{
  "num_hidden_layers": 10,
  "hidden_size": 320,
  "num_attention_heads": 5,
  "num_key_value_heads": 5,
  "head_dim": 64,
  "intermediate_size": 832,
  "vocab_size": 6969,
  "hidden_act": "swiglu",
  "norm": "rmsnorm",
  "norm_place": "pre",
  "norm_eps": 1e-05,
  "positions": "rope",
  "rope_theta": 500000.0,
  "rope_fraction": 1.0,
  "qk_norm": false,
  "attn_scale": 0.125,
  "bias": "none",
  "tie_word_embeddings": true,
  "parallel_block": true,
  "init": "normal",
  "init_std_qkv": 0.0228,
  "init_std_o": 0.00511,
  "init_std_up": 0.0228,
  "init_std_down": 0.00511,
  "optimizer": "cautious_adamw",
  "learning_rate": 0.00109,
  "lr_mult_o": 1.3,
  "beta1": 0.9,
  "beta2": 0.98,
  "lr_head": 0.00693,
  "max_grad_norm": 2.0,
  "warmup_steps": 548,
  "schedule": "wsd",
  "decay_fraction": 0.732,
  "decay_shape": "linear",
  "final_lr_fraction": 0.0,
  "batch_tokens": 131072,
  "max_seq_len": 512,
  "doc_mask": true,
  "z_loss": 1e-05,
  "train_tokens": 609200000,
  "max_steps": 4648,
  "dataset": "wikipedia_en"
}
Each number is 500 + 50 x the weight over its row's rms, rounded and kept within 0 to 999. Layers, rows and columns count from 0. Numbers have three digits each. The size before them is the row's rms in percent of the matrix's.

# layer 3 MLP down, 320x832, rms 0.0324, rows 263-319, columns 0-63
097:507549468507519553530534558552530455488490576463457498545414523528524528580489405599460443498559507485558508466531606454446528519564565456459552528551504407483578494532486581466508493385498480
096:429444477459512450605507483443617492515513445477463520593489439476535434482506485431571559451488498593527434462476511542490488565481471486442498461499414532506515600538528497407526511462488473
099:482535413492413435535495450581436456587395584478532508617430469429628449459458456501570478574591493513421476535575549559401538436511498532479363432454489481463613447464500461494550510518502518
094:422475543510382504540521496468527478452470462516496525468484468516551504453458482489472546499562525500439538552454458463526578452503519542427473534447415486548491477483443523434508402448569427
101:492458504491500465515556477505417426458541474412463493458507516533571362499526463520401527460466554505528496442545617490580534475563475450577486516446513475490426535550595402584419513615518458
098:538557507505512587504515514408506425511476478504447531506500515510532478473486542566596517508494493493522541472486476482569505509446481464533530460440375456399583476485480461494520500504426580
101:528566439524464506568549517457519474431467552469499478514430478493461506545399451540546448529522492486563515468495505520516389501503531556475450496508567522524529527557563527509536622499586489
252:498473456481535493414480512480498450530411404457515500472463379539471474590486504480544460487518541500521686467471450578409533511514521500426592503452511440520498557426514444523536463493444521
107:514507507550509458544581486593492417496459545491563527475536547481541476561561475530481507478498540483522498499549551461514556523508469375509434566450446409507508541512448522521489461508549542
090:577466457557548450568511524536470506476485492450485386511565457516511428496482499367521524440485449517553485678469429526504408593541443469568564566520458501445475531486590530481555566557491479
097:517558482547519557499532448462534433522566440559514376567531529525521539553493631535630543493516529505443497465553475517486537458555536563404482528444538451403556479515365554474562479420584516
106:446541427519528469535464558411517529530506516463502560492566541499523473468485392545480473576521489507574543437534474572432500460488529453503498515521497446588429506463509482571432560521503499
081:488454450492506477430533491415423503569401578562467517494472423517514517476499473458384446507461450437421463453551502479436603404544461507548529500448566412494458492534558524440561461578588461
096:513523494499476526574413421541458436424558482477508483514565507435528613537476468511494550485448516471549432516561456461516541502459454476518442443553483496548496479485431466589533509472470569
099:450588516434544521467494550470512479432486510545563493397490556469535395524525656483398551551448526464559501508429500567577495532470422502503503521489480494428366383446514461527369466491523421
094:458463522478536458506426502472531464445546454509540403514525441578520550535440461498547507537534510460572512484496517414501578540543391503493569501509495526391506544533475539595367620496387560
096:466498480454472573430512461496456470517412426531581394494561474551471485461592581480440566460416496511449565498422536569478429449413524440482456478556488489466502524495463457569499499524430510
099:532485625517587517449413475566507553539569501553495508530555471492570502532497489491567569513558520464490440570427415518480451464545487501453501561543551511480521498492526442479532566506538511
093:478463573479460451466558443440521360449418606488528554584478542506459599450552471485523411383421466496523440486482487584426520462521441531544515500486519532518596408403487532481503534434542510
087:510458475599558447507593573550526450514471452505528430472530490462540525584515495471521423395390489517541484487494513540544437504504450514443524509537512480503444493433528510468459528545590484
097:433502546491540522553480516500555550528426490575525451545417513446482547509638530441496443468382449516432567435493530388422484521487455440557520462505465562516518509428534486547508490437478504
099:546488621557442579382567392506382541461450505530506468589512527473556472466575401499473561532482482470484458562523401499527456540471597489537423515452517423590490496471508497532540440532504550
094:542443490429479392547501541459499487539520471434540556487579499519490595438497435489423468563480490634596518547567531526480464506569461597568574564504388551523508594532607471445461542488525543
096:522518534524460408522492490437526465495530553547468368476468524458419565512525442491474500473594418578439500472508475445470484477488430602514413411493485493498436473465516427488553544459623470
096:553489505552485419512500474464482534456453485441437595523528470429572507580497600484635513451487523536483577496458450519415506547511413520541482457398570484564471494513566492476479476539554522
093:501493552579678482578552510478516557549471484515521429582581472458524486561471552447415534442534509516490455480542497493592552493457515538454524512474525482538479507607534440586490578517554453
101:579497581503537457445462438458482533477413495527557456602446470497539444427526500468419492552554475516527435524406485546461502548517498582578537473581493500539406470487426445411505449475529496
098:424519466492484556405427443555516512455526485511439473542536430494551464472532448461528547500533486558468455562591445474451572603483372466498485510531454555445499530428457526474577497529381537
103:421541465473483454514454414517542490553425498553516576467548484562470556514513488470505476432484454541555486540515501475532497375428418469473562425449437576562553479591465503499440564528413528
098:458530545515530487457495433476555531516542529514512472419558521553377443499509513507505487561577560481543465432501436389486354578564568485425499520513518489454455515456397535554433520466588486
100:432543454498407568518490525467551487547533412488484417535454434556509354483495565421475481462537459507514506540538527517551537457441457431431577538472495551445426450518461439417521534503367526
103:491485488470525547590539502474534449501462517497548641523476489430480505538447459495515530544464536502567481427493478578513510445492453442434442399487529535524591582507508503561502533596437466
099:540474532559444513503399506510483435394542530517559533516452476536459545463441598465470429519472485458466487509496505541464434383549553458529472610524418491529548479571485507472558546459439476
099:453510504478579478534421527466486514465493487534538581487557490408465442489565486527427583479570462462502506570540483499565450498519593565410447459464506540562559489506469570553544469493399509
099:487458518487515447543478464486395599519501492410610513446528531393602610556468565508491493460555521458415513378525463513493519554592478495493514544528583555455498525550422427461442486516489451
090:539496535498437462415503550483469529535510588556467631480461494462493453585586530603432470542498501563515488480490454517504486502496515444555491469520498486449557520572480547482540503452467501
097:441516468424579531586469540474445403564516467433529423516517545522501585507507393557522621464597550454459480558458541431489515559440376464527477528518598527456488412467514451434489558516444552
095:463514548444542443491565538486407559575530488443487523464473467520468496456522564463499521431388567480569538489475544445475388434468517486499547517483519337465490535429453465533441588530602399
097:472593503529536458492501474504562576450505565490542443407536493484477514496584503447485474454446426522466505492500476582444494502430418543465507587422511539518465644527489466419529481592498462
095:461470474480547461505478537412544486437499464566500471494467501470475533514490465590446523603474510497485454625408412542561499528475472514446488496513485645513470508460442445512470542503514436
095:476490531563459488426543466533480465519517531429501453566480516458459517532448586407510462430488474454566411331502560421516520461613491476522483515543554434461419465421450507592393527464564529
095:527517483442474568492487628513537560500468481559557535536501491389434508572512451542501449552534478496554505447557571476540464538414427373424552545445505439554496504516526414440435438485445517
108:502583411441435497506483552470478441535574456487466563493517488422445539573498559493481508500541505525486478494538463528479528417473431553496576553418526572444478516435472514563563573412583502
097:476334450551418467546525562551488546515573544499426584429509494483493564578442444589464468431495488532512511465518508362505484507408535515502567451526476441466491533528581458502555523507443462
156:483532522500488489613501481526511548512486511507520540561470602454473542454505538461474526485569519515374443522508540498513498486543427504482507519457505486463499507526528477495574531541499501
100:467447643507463447476415492552482476473530561536536422440464547477489461544496541499492376517520480556490539496563529443481512467563583501499557482544494424478626514548525462509449534491422502
091:485532571378513533456555545515439528497569465531485533457581500479534554505574536423428424606427525537477432550607497611454505436404487496491531519438459561404433530531532496530393554511418555
094:582459486594467488470583534608463533520602460534509454592465490478539401483488517629462513521441456466549459515473508536504498434467545471547480399520445468493476518495613503487512450520476353
094:516473514431551528509604503538522597642505530487559543450445543567550570576509509503468505546501450494561448518574477521530466597580549537468415472496519548550478542405545443531567486535518538
100:497457548485448447479476552519514421486459530456499536593518470534541592618483482489563444619565480455489508447474445470523461546471536458607499525502472589582502434385486449495448500488492501
097:481483405519499521559474464460496527515506468396439568498514484479479480496544578467402552500580425619483501518558475471518537508405477500401440481482460504556553444527534542469527490473451448
095:578466473533463577568439486500514464502470543590431487588472482583523521531431412480526529503499526512475362477464525546465460512569501520570414485373514457508568471481450500428485417499525494
099:515477480512475511517463505503459521570512457510434493486433489494493507537533500471550539551471459602509522586427507451476449432558475550555443532468478582448543531594463604470516487536566504
087:414525496546480518524427392472515502475467484580579470527514508426475535600469466510432462450422563563492489423471470488465509477490547414628515527565546504396481494545580406512503601515592516
095:457579484591375495502554495476423605523516483513464444583513491504528470500521535437519557488433490554486477527481536461470431515526413552521475453504391446523493544482559449475512454521533528
095:552461598505598418544482518517506473539567544495407485491463420491559462437512419540503500462464463501533502485431531469543470530511441515479528502517486451555466514518480545412452477455419384
107:504503448539482544584572470555451542491537550425473523467447524482549589459460503517501437449506497504529411504616570484580398488521417481584333500479421493465556538541528525598443385499441514